Part of a small language model's weights.
Size: width 256, 4 heads of 64, 19.9M parameters.
Training: a variant of SOAP for these matrices, 461M tokens.
Each number is 500 + 25 x the weight over its row's rms, rounded and kept within 0 to 999. Layers, rows and columns count from 0. Numbers have three digits each. The size before them is the row's rms in percent of the matrix's.

# up: layer 4 MLP up, 2048x256, rms 0.192, rows 88-134, columns 64-127
# down: layer 4 MLP down (transposed), 2048x256, rms 0.184, rows 88-133, columns 64-127
up88 108:482464473502508479521533468534495536494480532486475478519510484480525468509521517512517500519507468518561503517459500492516487507489522529468486480474502546512477489526498536508498495473419538
down88 102:545512466513489497483496508506503484467482509471476467505513497547509506468483528511491482496515472442482480531512461462480497500511457498523516470552479501481516501510512476506516512557504520
up89 099:496493456550478498509494506522501498474549464520538493482489532477489520512502527443520486516542497470544542498518505511524483469541528483513528518514463467455475509515470497506513453494490512
down89 105:557501498509533526514511518525553513469506511507503470513521504519527524519485480429567481496472528517489499485483457483532496513498499529488463521486461492463486522497467469534504473520515521
up90 096:521496522533480452482512503515527452518466504481490502505494570508500543496450457554458530524499489531452491516508448490480501470527525493503486502490484477517523474523537472497473499518456498
down90 096:503487517499507483521479482486555487513526501524493465525513451499477513498506487506437470498529478512525501531524451446507498509531522507524515485488506518477491505483457501496488445514543438
up91 095:467480502472521517497506521483476490493518503503511537528538493486501505509468518494465510498501498467554474520491501473471548481491487484508510499513456521512532513470481491448507453490471454
down91 093:507536470487524496513481503545509509483473496519469472517492473487511510442479521501472453484527529476473519530480534503476516484505536504495463506505514478497469494454498478511485537506525546
up92 097:502519469509490470508522522497486502510495490486523493549493495514495522507496480472491481472516470513524458504495474487502506478523476505459510504465531541519460468550516499479569488504484511
down92 095:494567505414506470518524493551452541543511506499469533485542528499517477524498556482472468498486496514489491509526505500482529507527482486509499529502502476527459505485476494506466485486461515
up93 096:469518502482488537525501508513483531499505511531449494530476544469530468482470480530475478483534517505493503504472518508489530493487469465487511455445541488487504490457500467513499478505484485
down93 095:477496501480488488502511546467537483486511492502512522483495504502499486521485496503552498458498528497498514515444484512547481508502486477506502463487558515509453506515508497504518498469484514
up94 099:500469547502494487479452516490476470549479503501478512506544502478495505487523511554463493491484461524491530531443495522538501485512530538477472500500549500466462508489487507488524474506499491
down94 109:531521525491522527482492510512527497510493471464507502516522519507540495464491553497473523482493518521506536555552475514539483518456516512497442485483470574452486465536468462536513535490512518
up95 104:512495519523524530505519490513540492494480508489482537534477456511517488444515483491446531528519513543464512499482495489537489474476488491514492467474541495490523507445521539515505530500486481
down95 109:513505542527495479484504553501522495531514461496517493494494477505483512511531518523486459518460534460520496450480485533520484427502514498519461511519472544550519531513504490466453474523472449
up96 100:511483533515511489495496494451459498480540418520516525490452452512502549474529552511500511455534490459500494485524470534470478494494523521506507486489478500489520490511483508513537480514508482
down96 103:497502502507516494508438532512487443484443452501480502528492504494494486482497514458434519477426494519464499469479504501488491482484478486524519509445423519514548453519501489514503487526499492
up97 101:502519504520494502500502491518518523508549489464483476502501496487585496497544509466550517491534482458505497538528504462478512499491502464554502521518482582514469494507494501528505448501469488
down97 104:512492481488497527506433466493472467484512495488535482524444535530513553485447528525476544521480562437438533489494504449474471528516480516523508478459470500522535522514479469539493498510473513
up98 095:549539498487514539550532476457513488509485522495464485457495439501519483488569514507513528487515508520502503534515487530517482486494526516525491453526520486463497509542502508525518510454493522
down98 097:519428473576534566492527490500458484529530485507483508527486490524528454466500511490542499500443478494493531524522543544490568512530444523471464496522521480517498462513499516499493493488481442
up99 101:524473527503504488492510458488532496449470507561463460547532494491497495461476540504503489483492522522511486466460514487498537546505503511489539471515496536475500484479483492512552519501489477
down99 101:500532499487523551486490504518440496512450485547517483492462508467514516479524555475503507518543501462547526467495487526476520503510540516516505482494447488442454518493503498467487490498465513
up100 097:497505514493493463488493530505534535466490469508518480559545519525500507458517511459478483490501530507470491487527508492486532516485496504523531513487496514488551495476498495532501532532492514
down100 101:527489541511496418477535492523487507519513505469481501463480467463519551485498502532520502500486494502524503500506495531483507451510501478497473490461493505484507519559476454494501475556532496
up101 092:530462451470490509504498515509498491493454465506503458507453461474434480487524469516512531530530479466475551505505472534533487456553494524506509488500509472443483530532498477502492492460497482
down101 097:488518471478485539530518467503458533539507519511497493512486531535483480460478504502513490480518499485484460494487512500496510509488527511535515499481507478463551490492508459430473455528516536
up102 104:483519463530482467464518480476512490498535517459517556494507498447498524510501428462501535489481551513498495479494471511485518490515490489506492515541495561484492549477469480526499488505506514
down102 103:498479546474507467509492508480519487535482467520523514594475488477473493525477497507489485488518467492462492448507495501491462508486533517531517470545481497501509501505472483525500489490537497
up103 115:482513557498484499546489473522515504510515484533476492469487515513495540499547507512490481485538538444521516508535493510499518494500495481480526517496495447483490526487517502450453539498533507
down103 105:499467499517510501528529444519460505492414518516478469492533539494512470476466526520476495490497514516490515512527505526493550537482521477489459488477521460474500457460484481493524490516476510
up104 103:525518488504506457500539508483539455503527534512510455465471474517532490507535485493498487492486490512512498502478512503494543505548440467503507493509477495511424505503503498503523498444482500
down104 100:467518536526510484527493495493517497513514512503481521502484441457490514483485469495474530505508476485470488485492502506533435521512479501502558493516497521474515503517490509511459505439513527
up105 094:488510494458475477503512504573469471509502507551494498504502495525442490512506492532512513526534519493488500492525541450475461482492527507532504475505491520474480464508490510487506475487497438
down105 092:489480475512486508465500505488465520528542502527507533536482471497453500515473519473481519488517561537493511499534509489495513556486522483472492518471534481510458518507505531499473510518491463
up106 104:436536535483495483490499480498518485441526487518483513446482502482521507485545502503510537524521513570515553495473468503519512479492536461468497499513491506480518503549519502477485549489524463
down106 107:514525505526483461513514485476515508481527448469502517521513513536521469558510481484518515498503542535508498487508499473511488462489487506476491481504475485506471513500500504505509540548499504
up107 108:531486499502478520506505510496493486485504509504472526526565471508508502489478461484580458513497533510510554535523530478525507502459514511519511466523512539515515489469525530519519461521485495
down107 096:506537478494474486512554522484465518490488510495505484490497564470506555537511522495479520490512470506534487496536527472503524443459513541533487517496438475507521505486526503526494518499528499
up108 110:531485538549529533509482515524454527483508448477565469481502462491479527489497507518477434514526503520519525504503499487462532487491486484498482504485525502475500490520513486486500528473486509
down108 106:475489556494492541536504446481495520486459495476471495505526473466521481453485453526516491509488509472509513493500519482499497463531509521478471479544500526529477493515466507487502455513504490
up109 093:495515521471498521473484506509504515497531506478475485470519486463504550475471478502504420472485521493498490503476450523524470530504527456510532490518491521510505529503514495516543497476511494
down109 097:481552508481489526493500524498553476523533524495484496504470527492453478520491521436505493496516500471505519528501530525466487485493526513455518482471526520515485484549492485468527493510478501
up110 095:494490475499495544508490508513526459507498499453507582519514516506474455513504568481486491509510532520497510519471469518474488523522517522481492507493488503501526497481496552542511509499492497
down110 092:515549488475544485531518500478504497525520475531473480504480507471527489480505513553536464458460496503516484514590509518490530525472475499510459528545529455479511472552499514506516486529476542
up111 115:526505519472514551517507506529553515491457493509504510486514483473488473453486481510462501509511447500496477527518503507487516504556499511495542497524474465489514481438419513541517521527465513
down111 104:540501499515493543491495485528503465438517483471505497518517503497475525515489520500490477464481470524486480502551466467472489484498529517494503473485493491532528478509503473440523480444525505
up112 099:483502477543517471493469504502568523571493520484533523484516502485448480486499499508523466494460485480542545504525481452503521502438506531501541492476517558501514486497502551484503500505507465
down112 104:531517524547528476497477538472534535515498514464490487467504502462513515485428493503477517518474500463523514490562479504508428486506508534535474474492446475504484483514472535517513516490487484
up113 105:501471480526502522444487507484490479530534477508471535483511495483508489537526528497500456500509481470527516507497522446488511484499524522510537491497515504515489510508495540494507470522517494
down113 103:516474513473506497535493504489491452507481487470500534507496522502508488517533462498503479511533503518450473429509482507513473479513448488480485544473452515524515527515498491528510504514497440
up114 098:470488481498533479524525479511501533505483498506509511502465513520492502549496522540518483498510510479521501509514572477470496505475530497493536472489502520517510469495463506524513511507470476
down114 096:494498448479477506477505494543468503547515455533523496516529503508548508545483478489496495508468471538489491507502494486511523487532462479512529477486515486497482507503514497525502547470525518
up115 100:491523522486552511530499474496472525467498508497431508467455506503525509498511493541509497461497500415507466520524479504481523521445475446505512469508502543533518515489516488493513515472475489
down115 098:494502542522538494509505491483510513509471553502487493512470479484514488469463513519471507498527507501544482501508496513501500527505548500524475514454526490508496526502479527499451498515503504
up116 097:458473483473476518506547539525470470481543512473480478511489473466509487466523556477473491528529499485492472489533523476501452476507497513455507515478497499509504475507529503544500531528462524
down116 098:527480505476521525481473529507476473518485478520513517488530476548507476460504554535487520499541488523479498471498500504513472501463473447531500512503532509501453505533489541483502461435475520
up117 088:486463482486508530517502485516476524489459448522501530489471482471509513549522553517465490518455448517516463429510503484507524493482476520530511466509473484475500512483507518502508466486526476
down117 093:535497481516522519549520511513495517525542489503475490537516533531522479477477469478505500467519571501503491531536471542538491500573493506482508500491497505502460487530534475507487513498494491
up118 102:472493534471475487470543465470492536507498526462441533491522444560471504516521542461487476479525472479516479461544459526515497516505485495534492491506499498445459471566505512511482489468567463
down118 104:507429483506509506493542463469443493512538525499509477513515516482483476478501467527471548482456485454477479514492501513481489466485484527499492465484483503521481490508526486497496444471461478
up119 093:464541520491513480490515476533487501461530536511485534524513514527515525489487502501493487495458479461498497520502472501498552535483478441548461494492513462521473494487531447495524505460448461
down119 090:533509455495491453478525514468480509505530482458517468540495518492524512495504505565502504504492498508459491484511525544475532457454561514467485460486511525447492468516508504506450551512473508
up120 101:474500510496518511489520491480504509483528503533506526538554486472495487470454550487488479533481513497475459499505517530478483516549491520489487480480539489477524471508497533516489536475518479
down120 107:508509500497460523543477479525481490470473498518487502488491507477511478482500497488491457510511520511547535507516486481501439496496546497442520495494458515525450507541510477492475477508514504
up121 094:503467507558493511490482497514517488462505468540496502492477515482467428532522482518489508477541451470475506503532536498474459484465484474526469516483488511492479477493522442491475482493510519
down121 097:516495509476509509474503509524528461540527499525504480476478509526516463493514501532529500486535511534530503497498509478507470485548449508472540510477507504489496451522508501488509488540502466
up122 109:512526498475503521490522432485509496505555532496538505519491470537521489476497508531557489499504512478525527525510480516522486496522478468538505501453480509511511535496495494484520545507449470
down122 110:546514525502511507535496500482477478469505524550508506481488546533519479483494479538508508503534485474499499493520458479528529530495490492493512463466480505474458506503483458498504483474492488
up123 105:551487535432486466457480495503477480494514495529505544476502500478486502512556493501455532469481516549534493520552517502488550514549510512502511502477518522482495513486491503482536439518516478
down123 102:504504503503496486552517463501478468530527456482518503509533460520497508497469532495488480519498496478510476480483491515491454511581527469439491476447539513519539524525474500516553501499508547
up124 108:510460526519461511506472452467495477482488477493497472480488470494501487535497505542498490430504512494469516509525529459498531486507513503510498477487503500510545556503463506475525483507492501
down124 098:523533492503442516505457519507467489501525485459511482505515513518478481466471515513475480462524493447493514516455500452502433489500450506508494470533483510524493540533525521478518506499467510
up125 106:546507498471518468528499518506523513549480502510475482517521477534475472520477507527513511501502490492526505478518490468510491529476509488554515495466549512506491470491539489465500480519490514
down125 101:471499509539471503482500511477463508508454457458529494553481514474516524513515496498526518521542481521468464467480469485495419478496470484514467471508440519506506508502501472461534493470464479
up126 097:443446483483477521499468517489506475512473476460503516544487524492497512469511537482523502482527520494525471474532467488511489467522516484471457494481514476515517503578497528544487541525501477
down126 103:548521511499542496501510464500515536466536514514533506409502468525480509519512520504504530520479478497480505479479496481503544493491494478513494516528457536497496516445475517434482499453491541
up127 099:483474500478501448452513487497517504451516523510495523490505510466535518516472508492532506471491481484503530457485453506539523525520529473529493494496523485527463480529522549502481523486501450
down127 097:500527521493524489472510507492507524499496460508482467506487506522518489492520463481517497517562502484516427515514539497477518476497502498494506485528524462487487521465499515494542498530504456
up128 109:496468498524538457485522522524470504482500497533453487458477497472454493502500498545524499479494519481515537470485533516519562498480507565499518456513506505532498499536454492503511475512471495
down128 108:503504521499483527500459438507461480508500469477459458506535500477513476516500472505497484502486452534491502469489522476523442508477511481522530518469496516465498483504476515517482506462496504
up129 092:494521506494504514492533470484509493493524517500507515447474480522422542490482484530499511491515472526481502494520496526491494522465543504497514508497502503504516489461483513511483532569499522
down129 093:510503495496480493457520531532493481507501497503531481543494511468536511518514510524505499538483545546511534498525530468495494472510513499485536489535510539498496476529498497494487495502492525
up130 109:534459506480492531474525492482446517504516494527436490490505443504493485449483528513509491447504495479487452473493473504525523525485487490510529501507500555539517490475524521542499494519557486
down130 112:509492490477499480460499482520517538525470510523507512518493495481459547486493510493513497478503494501553541497471496514517503541491504482458499505471491475471481481549502450489468458499505515
up131 091:520483544478515551469450482488508515475522507508515556520528522468467512516568502467540515495478513504476493522536534512477524503530481469481504504492453493483495480508468496480491501490513492
down131 097:466465460521508461473467551506533510505460548500537514469519538497502509490489512468505497528468460499496501492510523530509484450521503506543537488498473493507524466522522494507484478515493484
up132 104:482503512479510517520519505512494519464482445476477510453537473479484478495478507530505504535533480502479538527506502490475499500475457489521503519531483480519534524502483494478500503507507546
down132 099:512571492507475493480481496482489570499477505496498454441492473535524483492504477503526513502507459517512531466486521495501506500486466496500482493492466502498446538523498527513538448522466437
up133 108:478507519503510506462518507555508507485505531518535508506453490506538486528508513521499522469500527488539453466543523444467515488480536482501479520506523465476480492500486461456512479530488518
down133 103:537489479526507520464480516475471551492488516511507484500509485485510466475497544495510519474490533532537492521517508479509525477549493549487461510488484503495552479499533509460508489514486537
up134 096:526522519511511463468515519494520502485496484496508484541493523489524495525500513482516497506487504493496498497504504477485473455503505473519500454516512521476525480469482470501534514525454552